From a checkpoint of a small transformer trained on Wikipedia: width 256, vocabulary 512.
Each number is 200 + 30 x the weight over its row's rms, rounded and kept within 0 to 999. Layers, rows and columns count from 0. The size before them is the row's rms in percent of the matrix's.

# layer 6 attention value, 256x256, rms 0.146, rows 160-210, columns 64-127
091,172,194,167,175,254,215,223,165,250,193,181,222,165,163,240,164,265,161,190,182,186,190,206,129,229,176,172,225,208,164,173,249,210,227,189,153,188,174,192,219,257,190,229,131,188,203,233,223,202,188,219,173,198,227,205,221,205,209,172,210,225,123,144,164
095,250,263,224,238,221,204,166,201,222,218,187,130,221,216,226,208,206,175,228,244,201,193,157,223,174,177,186,192,181,226,159,212,211,151,203,213,214,217,223,200,197,175,269,242,169,175,201,240,187,173,230,181,241,275,168,126,161,212,224,175,199,130,128,143
091,182,177,220,266,177,223,208,219,221,210,183,186,230,153,178,176,177,180,184,137,225,233,204,227,161,229,143,190,203,182,228,170,186,209,182,187,233,190,226,190,144,227,177,170,195,201,219,302,177,190,204,264,198,210,171,216,212,204,150,202,193,251,173,225
093,156,162,172,227,229,227,173,234,208,206,145,186,189,226,174,207,146,219,208,196,235,162,181,216,179,168,239,205,178,203,239,185,227,171,207,152,219,192,189,234,209,203,253,193,180,195,173,206,222,168,203,244,204,175,257,222,227,219,184,235,239,188,198,201
082,211,208,171,157,156,198,198,191,259,169,220,229,215,267,151,221,203,172,170,199,136,194,233,137,259,152,205,160,226,204,198,195,193,234,185,208,163,199,194,221,181,192,216,261,180,186,206,152,267,214,182,208,179,227,185,200,168,203,224,217,179,200,153,200
099,271,279,159,161,211,171,209,182,202,232,159,193,217,215,184,167,181,217,203,182,218,209,213,209,198,181,245,198,219,256,192,233,195,161,194,135,172,197,196,208,173,235,196,226,207,217,181,178,165,251,197,207,191,205,208,207,205,179,172,229,201,222,192,155
100,208,184,223,219,210,217,223,182,205,255,168,210,171,192,216,196,241,188,209,229,205,197,221,222,174,171,187,211,267,205,287,237,189,188,210,190,216,217,228,211,185,208,203,218,197,279,166,199,199,206,191,225,153,214,220,197,219,244,162,236,246,212,172,239
098,213,197,202,147,209,208,166,248,188,198,173,200,113,199,247,221,251,177,177,208,206,216,262,241,182,216,162,189,215,201,203,168,177,212,164,211,193,171,217,227,218,138,162,175,188,213,172,236,207,289,220,180,217,204,172,202,216,196,194,174,195,182,200,216
098,232,190,247,198,191,156,178,190,141,140,201,250,220,205,204,187,153,221,144,197,242,236,206,170,204,135,229,168,159,218,237,190,227,171,193,232,211,184,165,226,211,231,208,200,205,193,185,165,160,240,177,160,193,220,249,124,157,203,228,166,197,243,232,213
091,213,271,196,277,231,226,187,209,224,193,174,223,208,244,245,202,109,187,243,192,233,216,215,232,186,235,214,173,185,188,175,230,207,222,249,191,172,210,205,221,202,182,212,198,137,263,217,241,277,209,189,212,205,287,188,191,245,206,157,227,192,222,168,199
095,174,184,221,192,189,203,274,171,207,253,163,224,236,177,210,193,251,188,195,182,175,224,221,248,183,174,182,242,245,135,228,173,170,204,225,213,208,265,248,216,148,186,185,188,243,208,193,201,217,154,178,211,208,187,130,219,203,230,172,168,263,205,195,247
105,175,168,133,191,176,169,266,202,206,201,206,200,149,239,214,171,214,169,181,204,222,183,199,234,148,200,264,155,231,204,234,242,200,177,224,239,189,211,178,177,242,223,176,216,208,224,174,186,212,222,170,217,189,246,197,228,167,181,203,189,198,216,221,250
099,227,193,195,231,138,198,163,151,215,199,215,165,177,198,169,238,139,226,174,175,154,207,185,173,225,190,183,250,196,221,218,213,193,217,194,194,141,193,165,208,265,199,199,220,173,210,173,244,214,210,179,158,202,218,275,204,215,206,207,176,248,179,165,232
095,191,187,237,184,227,203,199,207,152,231,203,202,234,240,183,175,198,179,187,189,230,234,236,189,235,189,193,179,276,213,200,208,262,168,201,235,237,167,179,201,233,233,224,170,198,188,143,192,176,212,235,231,234,160,200,204,190,138,239,229,162,146,198,165
100,205,197,218,202,134,228,271,219,129,196,170,200,185,166,178,205,156,195,176,133,190,130,275,202,152,223,166,163,124,238,154,230,144,189,184,227,213,177,190,197,200,207,247,235,196,255,247,193,229,176,203,184,239,217,164,183,173,199,156,242,141,232,197,176
093,166,230,198,205,241,176,237,168,223,219,159,222,229,168,192,183,243,164,221,185,178,222,144,218,173,216,175,234,228,252,222,183,181,196,206,250,227,231,181,192,207,188,216,193,204,185,209,239,131,217,224,235,232,182,168,189,234,210,246,209,232,219,146,204
092,213,235,155,156,214,236,195,205,181,177,186,181,188,260,230,165,201,214,224,219,213,186,200,95,195,210,145,174,166,171,177,168,238,234,209,227,177,209,175,221,191,211,261,201,165,177,187,232,252,163,245,144,214,247,249,194,185,234,204,222,154,223,165,184
092,226,175,229,167,238,148,216,172,204,214,162,175,175,217,172,187,147,182,191,149,200,195,198,214,231,172,248,202,259,182,230,167,197,180,201,267,185,191,156,218,176,205,203,200,212,125,228,161,171,219,193,177,215,208,110,150,222,185,188,189,145,193,157,215
094,220,158,197,200,215,249,216,218,216,207,155,125,268,204,199,215,218,213,252,213,243,237,168,161,177,212,180,234,195,168,180,145,244,190,181,191,183,214,212,193,188,171,182,206,189,224,256,190,171,211,167,211,201,185,213,266,201,271,197,260,214,215,158,202
105,154,190,210,190,168,206,231,241,164,160,234,179,216,172,212,229,179,193,197,189,230,188,207,217,206,210,233,167,194,150,189,193,275,208,227,156,207,206,213,209,204,235,191,232,164,184,199,169,161,191,148,178,213,173,194,199,169,235,249,194,167,217,212,241
095,197,169,235,194,182,154,237,247,185,234,162,175,185,205,200,204,255,207,198,237,209,215,224,210,211,257,173,178,213,196,164,177,194,250,171,235,170,231,200,210,152,209,114,167,144,209,249,127,204,242,226,197,153,171,217,220,184,224,183,244,214,180,227,204
091,238,219,217,198,238,169,155,210,190,164,254,236,215,200,211,265,187,158,204,256,230,220,246,223,183,230,172,164,229,209,191,196,197,215,216,188,229,132,192,182,190,203,172,278,153,181,188,202,246,158,171,241,198,133,203,197,200,218,221,178,157,250,163,188
094,233,217,198,196,188,231,150,260,213,190,223,201,265,162,126,230,237,191,212,213,193,171,228,172,204,223,197,218,206,150,156,209,218,199,199,300,179,210,208,213,185,177,149,193,189,239,178,227,203,200,205,197,202,196,196,257,210,215,187,175,213,185,219,198
099,181,257,227,201,217,209,242,222,197,156,196,243,241,230,220,167,204,170,210,224,222,199,190,192,207,219,175,139,187,207,172,220,188,225,194,203,185,182,163,199,202,221,179,167,224,178,222,200,185,189,194,229,203,186,169,133,190,207,220,188,202,203,179,117
092,229,194,222,202,215,193,187,179,226,226,222,214,239,159,183,175,201,231,216,126,217,154,191,193,153,218,242,233,183,224,191,220,195,208,199,204,195,215,184,142,227,252,203,196,189,252,224,151,167,220,200,170,217,230,176,168,185,217,189,174,167,143,201,204
089,209,203,218,247,180,215,218,242,221,226,200,194,161,207,126,227,201,245,142,207,198,187,198,232,172,181,253,168,227,169,262,200,205,201,184,189,141,192,178,263,218,215,175,224,192,210,184,187,216,252,166,185,156,236,213,183,188,162,220,216,190,182,165,190
091,247,187,209,176,189,192,173,177,197,196,246,231,184,200,171,211,217,194,137,199,179,161,219,218,210,212,206,147,199,170,153,154,178,203,219,182,192,174,211,180,201,219,189,200,169,153,221,178,214,211,226,219,233,203,175,199,202,154,200,224,234,149,215,161
084,187,267,200,225,223,194,249,192,192,207,194,206,166,218,193,243,176,242,159,231,216,213,306,216,211,226,215,192,207,207,195,200,206,148,235,207,238,185,192,167,177,170,177,181,189,217,189,263,200,188,252,219,216,189,159,206,218,190,148,248,211,176,173,225
090,152,142,234,215,183,202,223,168,181,199,177,168,164,174,205,202,236,206,237,255,234,191,192,163,216,182,251,248,244,198,175,210,151,186,158,208,155,155,238,185,190,152,200,172,229,224,219,158,246,167,209,193,172,205,140,250,195,197,174,221,188,155,198,150
092,136,200,192,228,228,233,229,209,273,174,239,220,174,168,231,222,174,212,243,156,173,256,168,189,253,190,179,212,144,214,198,168,238,225,219,160,187,245,180,194,182,168,201,181,169,163,262,197,151,199,234,140,221,174,217,170,218,195,215,210,202,189,192,215
103,171,206,215,192,183,201,172,208,160,216,263,216,177,153,211,192,205,221,252,240,183,260,213,208,186,187,184,162,195,229,172,218,215,219,207,211,167,185,233,161,233,239,218,226,167,203,192,156,223,175,188,180,236,233,209,225,184,185,264,227,149,163,222,189
089,170,189,186,177,198,187,225,193,190,223,168,168,172,164,178,178,179,171,201,189,215,164,174,155,223,198,177,178,211,197,147,185,127,220,195,209,214,198,227,217,225,151,217,189,224,163,153,227,159,209,187,156,185,198,157,187,148,209,248,217,222,212,192,219
096,211,192,140,173,209,193,187,144,232,190,180,208,224,191,225,218,238,199,214,146,152,248,220,216,159,200,242,200,183,239,240,226,164,206,201,215,138,199,173,163,217,165,186,218,168,227,186,194,219,203,187,162,268,209,237,235,223,174,224,275,196,209,222,156
095,107,224,183,194,172,241,198,194,158,225,238,226,197,228,129,128,208,217,196,248,224,220,179,186,147,157,198,227,189,174,174,190,148,188,222,224,215,175,180,197,167,149,169,137,243,218,175,200,208,161,210,178,143,231,228,220,238,177,140,170,187,196,221,170
099,195,188,134,247,145,186,191,205,188,186,167,210,203,126,198,182,200,214,187,201,209,219,212,144,178,233,231,193,239,227,211,220,184,196,167,177,147,160,161,240,207,214,186,238,230,180,187,220,205,234,189,154,267,230,195,157,193,185,205,238,202,214,220,167
092,218,244,209,163,196,207,199,205,208,178,182,196,175,175,236,217,229,235,177,148,211,157,218,244,124,177,188,244,217,226,232,210,160,214,194,238,178,210,209,127,180,188,142,156,172,187,288,198,177,174,168,195,208,203,165,166,256,246,216,224,216,237,248,199
097,256,159,224,196,180,208,195,217,203,172,231,179,216,207,186,243,147,187,231,194,201,183,197,224,185,220,223,172,221,209,179,249,206,170,170,207,209,232,195,245,211,249,205,212,195,242,238,202,165,236,198,190,154,190,216,254,172,239,151,245,235,220,145,163
097,197,226,200,199,201,197,217,256,203,230,227,204,211,187,209,179,165,216,145,208,119,204,177,211,241,202,182,234,209,156,177,245,170,198,158,208,205,195,240,246,216,239,235,168,238,193,175,243,170,197,181,201,236,215,263,193,259,211,250,160,235,190,167,197
096,179,204,245,171,184,215,204,208,198,188,208,197,203,254,205,190,178,188,209,250,243,186,167,171,137,184,198,194,163,239,199,251,185,210,222,201,255,157,232,182,182,226,192,251,240,185,184,216,215,204,203,200,181,179,225,206,203,179,254,166,235,144,172,213
105,153,244,265,172,176,205,187,215,199,207,213,232,220,212,219,230,210,151,232,154,211,184,232,209,218,190,157,202,242,212,199,216,234,218,223,243,192,208,194,231,229,151,221,202,148,153,202,214,239,210,210,179,224,229,187,182,200,214,219,208,201,197,208,238
099,193,202,189,183,232,177,201,206,181,144,199,218,242,212,223,215,129,185,216,219,197,200,270,190,221,172,201,218,219,195,226,251,230,223,227,150,257,203,209,162,241,195,216,178,189,179,192,197,199,261,165,208,228,197,174,206,185,190,161,171,196,234,211,248
090,224,197,173,240,167,217,183,192,219,262,167,254,216,209,259,207,212,150,189,224,216,161,195,181,235,218,186,247,211,188,192,242,194,191,273,215,228,158,193,180,188,137,229,183,200,160,137,246,167,197,220,167,185,202,191,236,171,156,197,202,197,229,162,180
089,224,199,195,163,181,149,218,217,192,189,169,162,198,222,191,210,160,163,213,215,195,205,167,201,185,169,199,232,206,191,155,159,167,199,210,216,203,194,208,177,159,152,174,262,122,200,171,184,202,182,149,155,222,183,208,230,220,242,193,182,182,261,218,254
104,254,223,221,196,232,207,214,221,199,215,214,151,255,158,188,201,214,182,187,239,209,175,184,162,197,217,224,208,196,181,127,194,215,230,191,220,201,181,231,186,166,187,202,193,193,204,158,203,250,192,211,251,144,190,230,242,181,188,202,205,187,293,198,194
092,225,173,205,187,168,232,194,244,212,224,258,275,243,214,170,167,186,219,172,214,224,198,207,156,154,213,266,194,202,165,200,175,222,186,206,198,235,188,279,179,209,210,275,170,252,145,153,218,236,197,184,175,215,218,231,220,197,253,193,168,195,212,211,186
084,176,230,140,163,192,208,230,218,224,151,172,188,183,168,215,206,214,159,204,189,230,222,206,260,252,173,201,182,229,140,202,217,213,194,188,176,180,173,224,169,238,208,206,246,145,213,215,226,128,251,197,212,220,157,218,181,203,256,208,216,234,206,174,179
097,196,178,195,184,240,206,280,186,265,162,198,156,182,219,205,209,227,172,233,207,212,239,241,205,189,176,251,207,201,210,249,236,210,138,224,224,216,175,211,176,172,203,172,171,196,267,163,274,196,217,180,190,234,160,203,247,157,213,209,147,202,230,154,215
097,208,209,190,175,189,198,259,180,189,194,160,165,219,199,189,175,247,201,154,196,181,185,220,256,232,231,194,199,250,199,178,249,192,151,220,190,228,183,185,198,186,186,136,214,184,175,193,221,174,206,195,219,185,217,177,206,201,196,219,227,207,146,202,203
095,182,201,174,188,188,217,180,199,226,199,204,222,215,205,236,180,195,193,198,177,167,207,181,212,180,178,191,235,204,192,185,227,168,184,189,220,204,159,219,204,268,193,221,255,161,202,217,187,187,237,182,205,259,230,162,196,223,222,226,239,194,199,171,214
100,224,214,204,224,205,234,225,205,199,204,126,177,217,233,180,211,188,176,175,188,199,273,212,278,198,257,191,247,191,245,163,241,225,172,211,182,181,258,125,202,195,224,213,167,219,202,200,144,198,242,237,225,210,227,183,210,159,186,192,202,202,226,198,180
097,193,136,246,220,191,168,223,170,209,210,200,201,174,167,188,269,213,217,199,200,187,200,249,208,210,232,207,208,179,228,207,244,205,198,193,259,214,186,179,198,166,237,222,188,218,235,202,169,184,221,205,252,194,196,162,140,188,224,161,164,210,260,247,234